Part of a small language model's weights.
Size: 21 layers, width 128, 4 heads of 32, MLP 512 GELU, vocabulary 8192.
Each number is 500 + 25 x the weight over its row's rms, rounded and kept within 0 to 999. Layers, rows and columns count from 0. Numbers have three digits each. The size before them is the row's rms in percent of the matrix's.

# layer 18 MLP down (transposed), 512x128, rms 0.153, rows 197-246, columns 0-63
099:444506538527455476498509483504519496506557493500498468515547501456484503500488472491557472456478552462466512513473469480494480481485464502458544470482496482500501504489514494534493499543482477
107:490467505487495479546491467545518518465472486515525526494493506531498505477525539475513510502533484486504465538517475480493475461514536527528534484489441533509502567520512501499478522516512468
104:493520454510515555469470463497531516527509475468480493516473499522504508490475481501475538537520527520527479512507509495518493542527486516529510482480469449522521505505485541465542475481460572
092:516482520495491480448504506513478534489492508506524542484529489492456463540490514498516526523516525513497506479470508490507497515494520536478537513519502505492455501513507506493519476482466485
100:485495496489509490532491525461508503521449509499513489510496540500482486504496451458482461498515519536471458497506470486511475525491452520513485496481479502463507535509499478519503521515472472
088:510506527482522496486497461442507496512514512490470529509519516477494482511489516499525522532512509480565522525533480500495498476487494486482524514533475538484487481467550464484549490479523472
089:544486481507490503498485498555484483522525517517550515449500480561511474535522447488498504490516498515566532484498494491490483495531542491507505527492510500488502499520525467495515491523496522
092:504523482505475505474502457523488467501495529467529515510499451485507497478541492472516514487514475529499555528507504493496522522447538532478481537512502514502513453519488521527494543485510500
121:489530486509536517489538528511522456498545518488490538499438475518491475478476485538503562478466512502480511508520496447541520548555543525476541495489480534495503506532512477516489528524489486
103:506470552510489513536503503510464535516515524494475505500524531508486469475504496528466500515433509473529520471521505480482479512494515541509476502486483493493527517501490475468485476481544489
094:507521515521482493564479529558479466468495480520503426507448499522535485535502557497491497533486540511522484490534493450540475513543460478485497514484483481501508491507507483458528497514508503
096:505523498536481508502492458488503483508461450538517542484493490444500544509499488502482553486459508524497509519474458474482478463567529529522502473493481503506506474527450523526534489543504517
103:479480527502504506496545465496496487501493548532490502497481460541537536475488539513463449490497550457465465536509496479516517551477481503495540505491554486542479494487533515468538505500485511
102:541507501498507510465508462497477470481474511563506600478536483487490519513498468491488492496465526478490492503485509490483485540511481483482556493502468493490565497550487501459459503497476465
079:522498511489516494467502487482508470515526494484500450479529519479483448519535516512542548527463473517455511487498522522504517506467484516487513526501498491453501481505473531471477552491466508
102:495477483448500493476540530520527495494486544541504518448454482455489498496488536526523501510558520502506497470497521494488475494438504469478459529467518502474478502492494492508549455491492505
095:520521534489486477505495453506439479475493510503452538494537499502493527506468519564538520508489480508501504486495517523469557511502515527554500501484501511502513524535487475465475473495542503
068:487503493476494493514491496523524510499533512499488437484516497478504503531551477530506526504494498487448517512468499490542552548535482484495486479514528504491479505503509476530521474501530497
080:492513494512499490501508506502483503511507494495497502487524492488508484519505488509524500514517500513473517507467502500496530496525492504492503473527491498493497502499505494518501491491501492
098:463473517530476467462481544493524491491509475493475435573497507535492511511522522493465522493491474471464529499529521522479475504494487494489481519507546501512553520502463492458445512514460519
083:518510446490492532527493520550516501502510536498504540480513489499478513492478453467515517508496510459523541504475499503503497506543506510515524493514494522475504543536466477494472507494497522
095:507530487550495478484494529521503528519499510502498437486472526473473473501521485523518508449471488488509490494510465493509542470557548462519495492495502453488485488531505519491522493500543504
097:535513475526547494528547456498504524495475495499515439511513516477480525479487484490541513510510505531469487484449489527471497490496485458515486495534515491471497497504544536491474535468524444
093:508525492495485452474524529511492516478528501476539495485512501485540516491491514502480497504493465459505509513483507447531514492542488524499502488489506483491508525488504466502509507532504509
102:531516495492512491505467453510512557470496501469469506521542494517496505495482516462468567511507487579506462544517544474549497499470470483517537478505481464493495473499494508522494473480477489
090:470491514517528459539486490477478548507498466464479479474547465496474521520557542492486503525531485508526503510547475515517475509560446531486480509514482486514499499497501514512450491515515520
118:511535528530509465512486498473502539498481508507515478506505509456526471491540510514506488534506527508511502477537463507463532454513467508480460489534514483519564505524484465472523466531467507
106:511483507505479485531517482473481477494521469482454527461506472506513514581441502517501499490522457490478564503510531532508514533507524514540504476514494527517534492521505493489493487536507507
090:508527485466503486535519512537500492500527493448477528450524503478509486524514520554526484504519467494551490478536514521510505506488487515532520492505514472480513487496504492491485472538526474
081:537542505496455448524520483517479515508467536504501526465525500495544523483519515522503482533552472506510503462516503507491520501482482437471517480497454494487483492482511482483496473501472483
093:480521511480496497505521531473501476495508478456508485495430515483545518482523486498475525477507500500514493471451524529506556520467475482489519511499484493454539466503515501505462508488513542
110:509506447506524485480525462494516494454493533500503499497507460469438503504499487517495481486527536525468516502530516491500561479543524500502480457505491500495504527495481444518534473509519486
101:486537528502491469502539513492555514484470492462498521518487514494483512526491512428467470519515510526466496522505491475526501476541467508497445505530519502488527512491522518522500552489467500
099:555481523506534503449522504524511468476503510485510530521531476506543503496505446494527487488522528484525517510503473463580526479522505551496483456511521522521486530491468478465497512553527462
103:471443517539488465447531497467520515464486490499541519485531512540502538481461506483534491480473521510540488470509518486485474502498483527472462484526534489511440514519509495495478499471569481
110:502531464508502538510477515461477473529503532447503505481465518511558528530499444495487489478520532487530534465504477496475491482444499490483541511491500540516505525493523485475544479522521488
092:505502557481520514515504508514475498515543501487512483513502519501508451460546505498507487551516525499472514486479514495512494487517496500514502480474510512474534514499506549477468507540441492
083:514499486480484521492509525494494488541466488490464542500507493472497510499513488512502525480511556524501445502488488483535489553475480436527478486518480523533490494469498498494513511472494460
102:560469490481520533514463514563521472512525539475482491508510495470525479516524514467519498475534535522525495518496481528486545530529519494485507544499508523490496532503459481487516502481489513
088:522514471484481476492499485546464460513503473529525502499540457502470491544526501516484508508480549461473508522492493508534496494494517472498506498518476483482501423494484463480496479514508465
101:469521522511495517480485504504469478528520477526488496543534474517478503500525524443494487473467540480533507550500494472541497483534463484490466479521557514522544567493472525544512494524467512
106:489551496486463476518488440479520496509508493513496511526550513497501454530509511462510506465542492469479521522472544495505532475512512480505518449509477532532474528461515453536477503497439496
088:475477515509563506472494509512500516537492501480478453505510475493510460485509513493497458508515531506473507473513529481492488501527529519508484478515508498462537487541488526472532532492515493
092:499505500521497492503523508523499501529510549438495532506461470501550539489502503498511450488499500519474509508486505554480549509541505509493473493502485476525512510535531499492523520479521500
102:458509503503506496545519492487483470451502489486499538505480511521508486505532482531496493521486481472547463533504504501521467505515450520477514521524514531513472495466498475490505499506519508
122:527487430484497523494514522523477532513525492499512468421481517540533509518510488473519528530489499519482459497542535496534507539474452474506524524456515486510520471507508510500520552488515475
086:494482505486517514464470483538496491520501455486507444503482517495509497467484478476498487487488467498491535524508481538513527533532519511494478505519520489488502520467483502514472501535507533
100:509500488479477484505478464556496496497475505485527515481469478501540467519509492522560506472470504500499500479511510506500510455510521466488473531509511519475460510515527534457468482486480525
097:521513489501486495519489477520506520524469493475548545474513535456480459501533519491506454489491484505496527501518483519527530470525516491517497474526481463488552489450511429512475513568502489
104:433543509496469480460510499533485527542487525460477497488493502506510552481493472470480489510488459517505515468516454502465507513509481490492500484523532505539482510449501491470499524472513441
# layer 18 MLP up, 512x128, rms 0.149, rows 198-247, columns 0-63
106:463534516509493479502495547493485490512489509483494551533522543465481506434471514437508524475528461493517513517437501545495501504476523500549483556506501528544493553533497505507475512481494517
101:465497495461489479510468551482519475512514487500484499498510487512544514532544483492521550491507470521481512496507499525447484495501501493454515484485495487473532557472491449534466512480461457
091:500488505472511548515547518505505485533500465486482524499476486534494474498474456523493448472487514455479469509514453506513515497520470521473494517493458486511549478527502466568520481499487521
102:464488472511510532502531477519506486476483500502471498518552495514545525517432491534515499530487535529463537503515498492530488524474517497485531460493502495509491501482499557487512498556543510
094:530556493513474509494514488496514510497472527496512515506529502507529555499514497487455539521461488509500482514499458521535463514534473582513506472491501484500503479494492536503492520487506491
093:503480495535520508515545498481528518504470480479478505533498506523513524489506481542488519496503507564533510531484467535468532540545508521473510488472460535506520502521485505506457485502511484
101:446498500490522503487509500514475533489499477501515527508510499504505487541491515494444511488467482453560448509497437510477478507506478481499489510510485465507492503507497462513557478480522496
110:465518502509454506480502508506478522458497527480480494525496511504504477512498486504484508523489481511485534498435484472551487532487507500492496498508461501520487475435480453494473487505471527
107:520489484497492526499525483512511514563514530524518535534502465499508459504528486520472483502481484477479499513507531472473507570512498508486447534543471509495490482537539488493504502486525548
089:509464459497525465496508466530517520521512477476488479503511515475542541480506497472514499507529463538507500463535507512447501495503473471541498446457469544516513473463478503487487468526511520
098:488489551471481506520519481512496499504524510471520481484506484487493473482474505486493529491519551528513463499435508495504474501475498486482468472509513531480491518492483482540492487520462499
100:529449512520557477547493499546448520506482495484545455485539502510484498522531525496501520479489487509451475470485563545554469477496506472489497517497490541522499506476465492480468501534479489
097:505522506509473540548516481545526515508491491491517508453516488534519476524496488538514507481498506458487470524547455478496482517494597493497516461476508503514514491481451508542493458557523460
090:471470495528523488510535498519497472517506488530506480523473487515519539512474533488456464489518520428508478481467506500479536477447537506530488461533502508505516527510519465473511466504546505
098:492505508506491529522510484518527546455470495500532520522524464522566510464442521474534495471501497460500483576498518526467535507486518486469456504523495517540535498524475494498477499498484472
094:529455496515467553471521491523503493514497486436517519489512503493431481447527492450454535492513455520479501508485515454536507470501470482547495490484513498439467458500511488517519502524482500
091:488492528493501498494475510478476457473498434489508472501520481465496518481480521509470502485500494483541503564515477432469452455493525489495497506500464499508493522507483504525468534466474551
075:510466538523511522536552486489542504520483506496505509509515507571497549502492500500473545522515522493495501532531484507539485490530496505521481512536526545488458504480466461497515508506513462
107:533499516473532452490526488493497511543464518486511498468471525504525512490471512543491483519496548487521503478492514489516561519497558526506504483520439517490508483507503485517497430522510513
095:536464517515554516473490462494533482505489460500502505544507492496543527508481498517503494497479477525555478493475507526500567442500506514498499518505480506513496515467497509484520488488515526
105:536490529443514510523503521492472478484479474532486490494505489509494531478509496485452555440516505511508497519528504505468528522512507490536486507511485475540504543470500481541475507523475480
102:470540498470503550481512481471506509475533546492442494492463491509514481481511534493444507459491505515550499497475488482512518456490504490549532490519452482470504497491474459509486491480540474
100:496535485518488492550475531504543524516475535528483486478521498517542499487486513454503515492488501484456522539497474468475458491470497527488568522522480529471504492526487538514489552511514498
104:511502488466430489492518505533501497490456500531502527486502518499522530510449456479543532472516493499506508514477495462456506508502534474516495478475482452493522502509522498466482504532521470
092:502458506475523532500486501508527463481541523496498479516531505484498502515520482497494538522467510476489522469479522485517542452466491504469485526486500505544456523485540462550509511480499505
106:487518513491511540508501494487509461510515495485498539459490516524541512490436535481522504508453485507460520502532480489525465467520501511498481473451494500534488523518521504501502509467537462
103:476499486500491505500485498505538474487494482494499522500541515477481466465518505498517475512507483479486508493483505472498494516503469478424528516501499478477512479493509500529459468507533487
098:494478561502482534520493508511465554513473475518525558547502452464478496493488517462510488490485534532531479484496464509474511525505483469452509519521503545497508492465493488488484502473528482
092:491468473488527510490528519505501551503493487464474510547503498548498511518463544524513484465514486482531473494521503458511510491474507496492430504528539500537468501581497507481504462509485499
094:475517486517477482480521511505526507492517458525512487465518486486533493533500484535488505512457478522524430526506478500517518535519570508483530514530469500536538501524521486467487483509526497
100:461485512530511447501511466511552464478497517547483508529467496493553493512522516467470492505465500500464487463483491468515474466473497504479481504480490508547444526477488498531507473509468487
093:463501529555520460504495466504512486484517495519508495506522523521485485489493478487485528527520547513454538498499525528531535541503525508461499478544557495521493491461459487467513460461511492
099:514467501490524526483458496541503489520527504479556515491502479489503530507502545514438472498497469477480446539508510505519525478492505501485524511502492464500520533494501514517551499477472523
093:517539539495522490467494510549543517508539523506536499522515490443558487530518472512494511480502448519495513494533488500476496509497438475496489497496496549493512455537499511543473510467496456
105:505523548521534488479509453493452480513517479518542526451528482487488539469501520500497508478443486524500503527502524517501526501493521461489466456482477506475554476528484489520489516444508477
087:460496443516499507479498488528485517481483486514492536542519478532500495454545466460530447511534471503485532495480513525534517494486478494524505494502529495494502448497519504493507484506523489
098:511519491465524472524501477496421525474508447467511555485529520526483517476489511529470493504505445514502478510486484528472517506517528483509453515518507493483480481512491522519512524495512491
104:560516504500482535455496490536515496461503511467482518493490510496509497543482516514503468518475490454559470496487496499499525469520452541498500516551479539483479549513489465480518485492505541
100:505486503485515541472468536474473531514504490474509481554472471505495482477516513496503479503533523483485535484498508464505448522487515504523425495518500521489488517466550489518496497444480499
093:524497496502488494495539513499530522498524495474491471505546513520545493475510551507507458538536498561564488480509520502493508554439515508527513476516500509511480444516517528483492507451496503
107:508509491486492535501501511545512505483496490515483485542478488462531485473483454501461478513518514507511515502503475504514511501482516515546538510498477484540489527487506472518522494514460451
093:499546497454509515497504509509505491479522517541514498517461534524502516532475527509484539469512499489550489529502480512456508535529513464524477519511486516510480485470490457488499455512505456
094:493479483509508504447523521531508507538508561522508556507495461435489528486456481525537500537503488479493506476498473473468503525565500498487447511512509457480509497482499509497496498469476511
108:473486516487483545474509469490480482472437528496469514520500490522519548520506497526483524486483509461490514523501515484502496507473524424550466491494481483493535488499502501504487507545475520
102:488532556526459474542474536526514499474486503507500515560491480494510489484471520528512484457497495507541515508505488519547445482502534505512517510538458546463525456546478505480513446488500565
100:511518494484505506535515520465538522470520550475523494481540496522512466519462492516483503523523494484478521524489487482481492450496510516512508540485501516466524499529505476516511475528461512
099:479500498501475496461521482487524513469495511478528496501516468492513490482497510532482519476481485518480470482453513466492489489493540533548450511502543525455526511481504520565498509436499553
098:532523507490503513492482513471506531497520535506502498526509446516488501541477489519508512509475459481494506538517483458437481504453491482522486500509506529475479494489522560487500511474488541
097:500497471471499498538499500490504504535523500507456490498515498465493505516517485495523460495479466493457533558501487515523516519497458493498480470480537474501498541506516488498498475487518521
105:522508494530477547545451498488543506505511463502483472483507487465481487488525528477513525457526479517522517526524517465501503536475486520498460462473518496496504481475509502504568464511530512